Weights of a small GPT-style language model, trained from scratch on English Wikipedia.
Size: 8 layers, width 768, 4 heads of 128, 61.1M parameters.
Architecture: RMSNorm before each block, biases.
Training: a variant of Adam for these matrices, 1122M tokens, 8561 steps.
Each number is 128 + 24 x the weight over its row's rms, rounded and kept within 0 to 255. Layers, rows and columns count from 0. Numbers have three digits each. The size before them is the row's rms in percent of the matrix's.

# down: layer 5 MLP down (transposed), 3072x768, rms 0.0188, rows 2771-2817, columns 128-191
# up: layer 5 MLP up, 3072x768, rms 0.0227, rows 2772-2817, columns 128-191
down2771 096:171153151165133172177167132103093138133135124114154140147134126133123119098131136167137113163096092129156125113092104171140135125128154137155113152155123136163160124105128112141114143126128199
up2772 112:164110137112144121136145111159075077135131124148103111107119131173139121095154116123150095158131120110132153129073136176098100146188114120084149122144145127094172120129127159118147137122125119
down2772 126:193165115090132090133129139142125136130161127108150084123140095106149132134174127137146153103096120074130117131127124104134118086129121085155113151087121105097160115113167089106143132086109160
up2773 100:124124122142108147179137129168152184109164124135158149112091133147110109156127114155110127141128145077130122126129128128138077114126132120123158178142173131134165118163093128145118120113114169
down2773 097:157110139140135140188064142157114150114107125131062134132117146139168076139126102133111103080125097120108133111119131125113103082089130174098108116168105153160149059089109109154167079113145089
up2774 102:058127136151128158153166133135131154129174155140131119153133117088109143131136142112071134121153114108142128120107141135109140139088173120098160139111131119136118159118089140130124138122156159
down2774 102:112130110124173126145111120149121158141146106141102112098114176130134128112114142076132103115131157180115123110127047106167135101112152116107115103157155115117133137179147113118121123149098115
up2775 092:156155136141097109132071123168135131134125145129166142124109134120109160141088168094130116174127132118130115100109137164125091126135147150125189153131135132136173127128102114071113070163130101
down2775 085:127149099115143112100103127103132141111114151138129121147118103103164106123120184144129178091104141125088128133166166109110150099086102124151100113135084112085130143125125122187066141112129174
up2776 097:102087123143140142115125100096121159103102092165133124143134140143126116133149143154099128114130114107095104111123134123154117129097140137100141113138133109125105136092134147120119073162117145
down2776 094:128115134133076143139132151122148125122121089140172139118140111105133093097121132154090154113171142100143133089137155137118168150155146123130142099113142160156134148131099096115112103167105134
up2777 098:125098153172097127102144116145117122115141136121124115108122125121148100080110149135146115137134142088161141082090120085124106168144152145074094114117133103139098077129161165190124134121069154
down2777 096:150121102163127135142088109146158167124140134157109126101122082162120127139098131130123047157094149141120155111174143149153088132127133126125160106125114124130157129092128096149135102142147091
up2778 096:112144150146059153122123104108075195149131115137105148162143106101131122152136161082091114127152109095108110100113160130160143096120123111124140166155090134119114125118105104108143157149129140
down2778 096:105122114120094131178135146139156110139121132152150148123141079115110127098127092117127131137142158115143116098117163098157136118108146164176112159109127113144129128134138082128155126122175162
up2779 098:102135125116094105141144096121110120121149103109144125134132127158133152125139129072101160116143105106146174120108078153103140122097148092098123125133117143122150147123101118166131105110099086
down2779 092:137131118154126120141091110130174139112130167168122136169118121107120134129118144109120147143111097091189129124121154137168148119159095147146142137140142154084105088115177125112158094129141112
up2780 094:152059160160143132157120100113132150148131119120183143162100096106114119110137117119173100147112124093140126105137162142128138131112140141113094113113115074110102113152086134146103143134160068
down2780 082:094145108146151128168129140150132143132125130134105123120125144131125175141103087108154154152137106163167121119164114075099141127098143148147129102111118125148126143162153111148092129136129135
up2781 103:155126146098128146149120119148136149132160143132119130163096123126120142136093124120115139129121133117120113077146154177152143150122134130095130138137134163123137132132108114128077131113127129
down2781 092:075140149136128142114113140112119150134133141153105122076112101137117153207142140110119102139150148117115163164100118076157127146128115121107178132082106131135135128147102128117123118094120141
up2782 101:136101134119129127147151086111088133159174118122115174110109174136136098119114104138115122134090131141112112153108148129161114134135161128118138106112138168134157131085134103151138170142128167
down2782 103:157101110101108133114133153147129114123139155135125164086095148141134142180113162131110142177088117093094096134126131155166147083091162132146161119110117118112133168139124098157149145135123104
up2783 104:107126163120137116123145113133109102116195118153178143106122147093165120087142092111142112120124101120142149125102126161142153129105143082127124158097129154141092159167094147155124088155133105
down2783 111:158111141116139101117088083149158146174131159105131141180091092149147135141151119139079093073126118145098164160100076125118148117139126131149122137123128122117095174120103086107107152185146176
up2784 096:103125168145100125132125090162118135123141139114123142105121104098132138136164113148157104117117130127171136087171123103110117140160117106103147171146089116134098173103116119122112118157114102
down2784 093:098116127133135130118098130089121116137109181106094111118145089102142116147104126129087103153122130179151138152133117130143127124127106150117131167075157152127080099141158095147150119106161151
up2785 108:098147133143117103172130108119115149088133141167167101158136137166133113142144143134063091112093123050116149128099142135113199121133131102089147112118152119152149134114127100148093151141108100
down2785 122:117163112159184175150106149115098122164131079126157099105105109104128138115170115108159086118111149132133121123125105134103112107156119119122142112147156136167168143120156097100133121144126134
up2786 099:111104146146151142121132125120093136101167113156111103111122111147164112152161133143134084120138141136075152091114119146140105114135137091108140125141163122164136101155131142200133098109135137
down2786 098:124127143136138117108083118131146135146135164142142117123108152137121100127133128158135101153092186109102143129164151122115118145142135182188171121146106082173135096150091138105119170135088149
up2787 101:086132111094123101148090103169150105127158080143141122106148118113150145169150138080162171178149200130080142123106110066127119109151148109083121135186104129065119121159123123109162092139121107
down2787 100:099122084126134098119155164152109141175130143119153127139119102093129125130115137138120092110161126163103147087121135091143176125127138124117116111162111155119124134130095127092126104142128109
up2788 101:108113106147152133100139116116142086105126140158113141119192122132149101151102114149130121161137114152126096136160093113109149143113137081162137132104115124114124131148112136163123161118104154
down2788 105:164110129157119120123151108132121164103171130145153149161127143122142120131113094141143107092080105113116128158145107142156114103142151126126140137135145114140174164109124123160174106144118134
up2789 099:125162127129147125131099120162140138155097130083159134126124124099124130126132110155105095126119118140158130102108108151120137095122131146104121132152081133106118164136103108150093123141124131
down2789 099:100127132107112141129111132098117068111124141157133119147114128164129119136131126104142119123122118201131160133109109129105125096164127130127103154115120133138141117101111142075124119122123077
up2790 110:142163142100136128084135138130113113124201154119126138125128129119142155160179079136113143091148082109160100130130155122132077125144146109157181117112124150093104157111115154137121043109088113
down2790 114:107127126119094124132097134100129126081133123162141135115106153133132126117152135124133117126117114115069158162108163114115098142080159080142107120102131121129106084115099116145127128149127124
up2791 105:161141154114142105145124153077136128124117130143092116112126108103143156176146148133144119122150126098128122125093133097125128147172220117112169081139133139141134161119160158098127112122142097
down2791 116:137174121145116141152097116135155143119132077124127128134101090143131121146109090112100142141141146092122090157126120136133116171145092121108104122143090112156132151096177118137156131149106166
up2792 101:188121135108113095125146098136107138093159117161116119087150109100131108160138123100101122119163157112144127098104110111099136110136118121148102139134133133115150153131108093172098162154094116
down2792 101:148110119126115122105141144148115164125197090130155129113127124126149121133137159122137096152102135149127128122086092137094148125150117188113157173105103099121137141122190097158100168139135110
up2793 095:135115105110143122158122149125111126108118117131127108135160125100149110134140148110155090143142130148116157116142110154151102101158124148119132143136170173163151067094118123123130118185102114
down2793 090:115136133145118127163143137166099106123156118140094114152092089128129109170160136117118123099100136116133134074161126136086129136151142127108081136118119122113135149136121163123130098150155088
up2794 102:121118129148128141089139145157064138152130145125105156154109133129138121151099116147104102101100216119122093129100172149160161105164148115114136125141144136124124086106116198140153108172126088
down2794 107:108143137131138125177134129166152130114102153132120172122110128126146162163115079097140152099126128117147108123110124161095123091136149122141116127087092155116154126083137118135143159115134128
up2795 105:117108141154138140152153125121118099089155161145116153136122125110108127145122127142127125102128174119170134095143112096082130100132143090146117178155141156106130139137108129124113130119168132
down2795 108:079080118140174128120143143124097111103086114095150119134106155127095158115157135117126159107093124126100130104131117113154160134084142122153148113116132147145084143088116137142117140120166120
up2796 095:166111124135148158149159123114100110134099120171142127144159143117175172138116100126136103110215100140136122116162134184115133152107102122110156087133112134139137172121123159137117155144109102
down2796 097:144096103120094100080132143098149136114112112160151144114115146131140115117114117157099148170086120157098139106109119103090143156153089136145132129130117167157130122145098144120125146140119110
up2797 095:139129105158117117090112067133124117153135149122116138149118157136153107104137126113121119126116136101152111092126086090087140109144130117103158133157116164124106181117137129122115103119149131
down2797 091:143167170135148138184168101102145117131126123119160148074103113129109137131160129157169174139108168114146124110120126136103167112114149110153122104097105110121106130139142120163149142127110165
up2798 096:152176150137051110112152091124147161084165147135154137168167152134151090095114151121098143166132112060161137173134113138119179170096129118118161137117185153159154089147123113141160118134134122
down2798 092:118125134126098170153128123118115176100131094145078136165129136146150114135136138128134141138112111146122112092131112103094161107143129136135100129113163134157094130079119111140125136133153135
up2799 099:142184100092120166127118092185134150109145163145124121126129112115096169089158102140110100178098144120103110145130137122122132148111148093129140159095164103119174103143117096153134111124121116
down2799 098:119116138125120141115138139159113128109124145114152141106132136126165128123103134111090120172145106104124160138116096133136103105146061154112144143123155161135127116161116176093127161143117152
up2800 092:128140132070112124151121149141125108129153121152122171191111131155124145131142081122138116160100124127106124123122128168175182109158109150084111110118123111093158144163115106121127125146173135
down2800 087:090135155125108148086127143112123155126102116092142173157134081112165122100119139155156143150116125147122136145210150108168128126116178115124096149110116121133120117120142140109106092085107122
up2801 097:095103113126108144127149125104151182142133099153107122095152122105159076135137130111136097100146049117145146150102063116139114106087142159150142148153146079170120104142117139135146117141124102
down2801 099:125111157148143107096122132136107108113095191140087105139155155163111138119103155151141125133121151148127145152106110138089093186125146114140134182113137101070102135106128149185146120105101100
up2802 097:098160151134134126066122136164118106102130136147127125172162153059146106079153104167066120156151106125143132082081145136117122166179133122149139121147121171134094103144126139101121115084141130
down2802 095:114137111161133109136167121153111153126159104130105091135119140114125204146119139153139163138121132169161087124112133139090174122113170157136184151136099114122161081129094130150146134133084124
up2803 099:128100124137141128128178125176121113147131128102133130140088137143131119107132151144134148123144138131116126137108147130081158185101124088118128170111165130151161084119131148199125104135131118
down2803 100:176120124173130108140143152134123145117173111075101110110141152141160124117112136122096134148126101160165128159128101137124114155098102138082121105130102165130134094103138136116102128170144100
up2804 101:138112113150108145107130097165101105159154116129135115140146125151118133116155127110141134140098121121140127127134052132114159143136148092116144140082155143158164101101135138156144113142122109
down2804 098:127070122135101132105127115121108167126127153157125109083154183143111159088151167105108097108137120133169134115161095120158105090153161085096132140149135093097103120173098105155117112122078167
up2805 093:153163166127147125089123115123114106145094128114092146169170168122145117058125120113136105127151075113152142053139127111105144086130142165121155154147106134178174143145101112171158105129155122
down2805 085:141140117137131143144148094123116154059111089116139084157113119141168070154147121104113113140111131167117124076125131117076151122093131145141124095129070086165132135171117124173105132146157156
up2806 102:142140131178153149102127117142136159115162117170117120108138130115153115119074107157126104124162122082129094141130110145103111135121124141084123120132162146135150159122112095156094126091140167
down2806 101:132097107136173139142107155125123161114160124154093113123115110147159123118116106137121128124128123127119115115097130122145099082148145138123118165132145098129147100136138131098131146148133137
up2807 098:115146147115119137150139140176099149102106141130110101128110088117154135119157116141121137141167130115116153110158121146096147197131140113125137138129149155127099104101161054112109124126105118
down2807 100:142139138121076151139124112113128102087139104140147159102137129112116133113137126104118077140132121110176096111143143162203128135121143136102175096135103097104116170100154182187123146130105127
up2808 094:153145144106122171149116087156138113096142140126129131149149122155169134115126149125105111130185169136145171107132118174120120202100112128147086108159143113087125108110111110100151149117129126
down2808 086:108112112131133140111151180138099161147149128127125126124108100093100098120115155155195135127059136142147115116088165102141105098163135132122145152061141119156156147126130165117093136180113138
up2809 098:125106159118117097099136143106129118128112129142103142101120158122144146135171121132153132114109083134145190139078110180141054098101134088086161116166149120118153145097120119167119138134095159
down2809 097:093117133123149147148108135159114136069135142114131123092133108088136133127158139106121150135141146146110145064119106152133073100157136141127100110090148109139157160160120125124158169150122164
up2810 096:159160138099132111145149109136129152145134130184125127107140126152166122100145131124134126113121124168073150122129103127125139145142133118089148168132164087099153142100115153104097096123098136
down2810 098:122133097094129129114101108121106161127122078096117127154002099136156130115141114128087139127124099120114122121127140125112128117169147139132100113129098132104169155167138140126131160118151104
up2811 097:143154140154075150130170086116122123120149130159123151130096152070162157117158108141102124110129087133177083100106141136110176123113127082102185097079091127135098157168110132155120105108141066
down2811 094:126112123097120138144109118122120090135105160153086128146139108082140080150124110108141180146122157153128124113156118158117121151132121117134145128144099101108155121125159129114108151117114133
up2812 088:085174137161133121155123132093127157120113116133090122127127161113152169106112177159142163144081149126166182122146077137128145134125125109161151083127137127131126100183113126143132144108144132
down2812 075:138120164102132136148143138124086170168138119114143171130093110139128127086131128128144129137148151108145141156107119117110118134157144092077068106130131164122137091124107128120105107132093135
up2813 098:157116180153119135105164100133090135152149103129090147083126144125161127137177139126093092113145147108107109125138124139092098093137138134125165184131150142125175112110135142121176143175119126
down2813 103:125150094122148123112166119129129107126162137121144149129131132105136128164128185141144147086105107112087084136109097151111134143076179098071071112131104131108134127104102118088165117126105093
up2814 095:138124169132113112141144121115103161095113124161144116108126141096140167080170131112190080114156144144139141133126106162185115149141108106117145134106152127124167109118115089150088119157145149
down2814 093:107122119163138115133141139141137130112116130095127088190106110104111143160091110107138164146111134160112127134155125139105116133102105136132137123133128093130063136158116102070109132116127111
up2815 094:120152188116117128144148092101139123091120065140097087103140134154109138084093117144121145141111183035174107124120122108131117113159154112154124137100139139108123185157126199108141112136118131
down2815 090:157132149095135119181159129146151137122102109118134135131136085134141119094176172090124100127106107081141129167118146122104110122131107133136131126162101161128135147127129092134164138120154175
up2816 100:114122165155089104149176119105136091136132167130117132150140168103156155133141138133132125138118144102140123136084124095115140167117153123135136145126129130088136134120126099179109107109159115
down2816 100:123120120126155160097117134168153186188117117168123212125135136106110113125132104127155112063126125150134168168167118097155147096142166112112128107101132116142108162149114127149102107124139125
up2817 096:159158132124102128104136144107150103155123122119122117133125138170139087144126126154142140088108097104163120093128155112157127137126117113114145138200143144156129124108125143099138134124147110
down2817 090:160116152101119159133164149127134101139104098108128142137092158086134117106130099118142186153132137131181125131140149129153093109178100118146095106154165146132120173101124152131119110065112162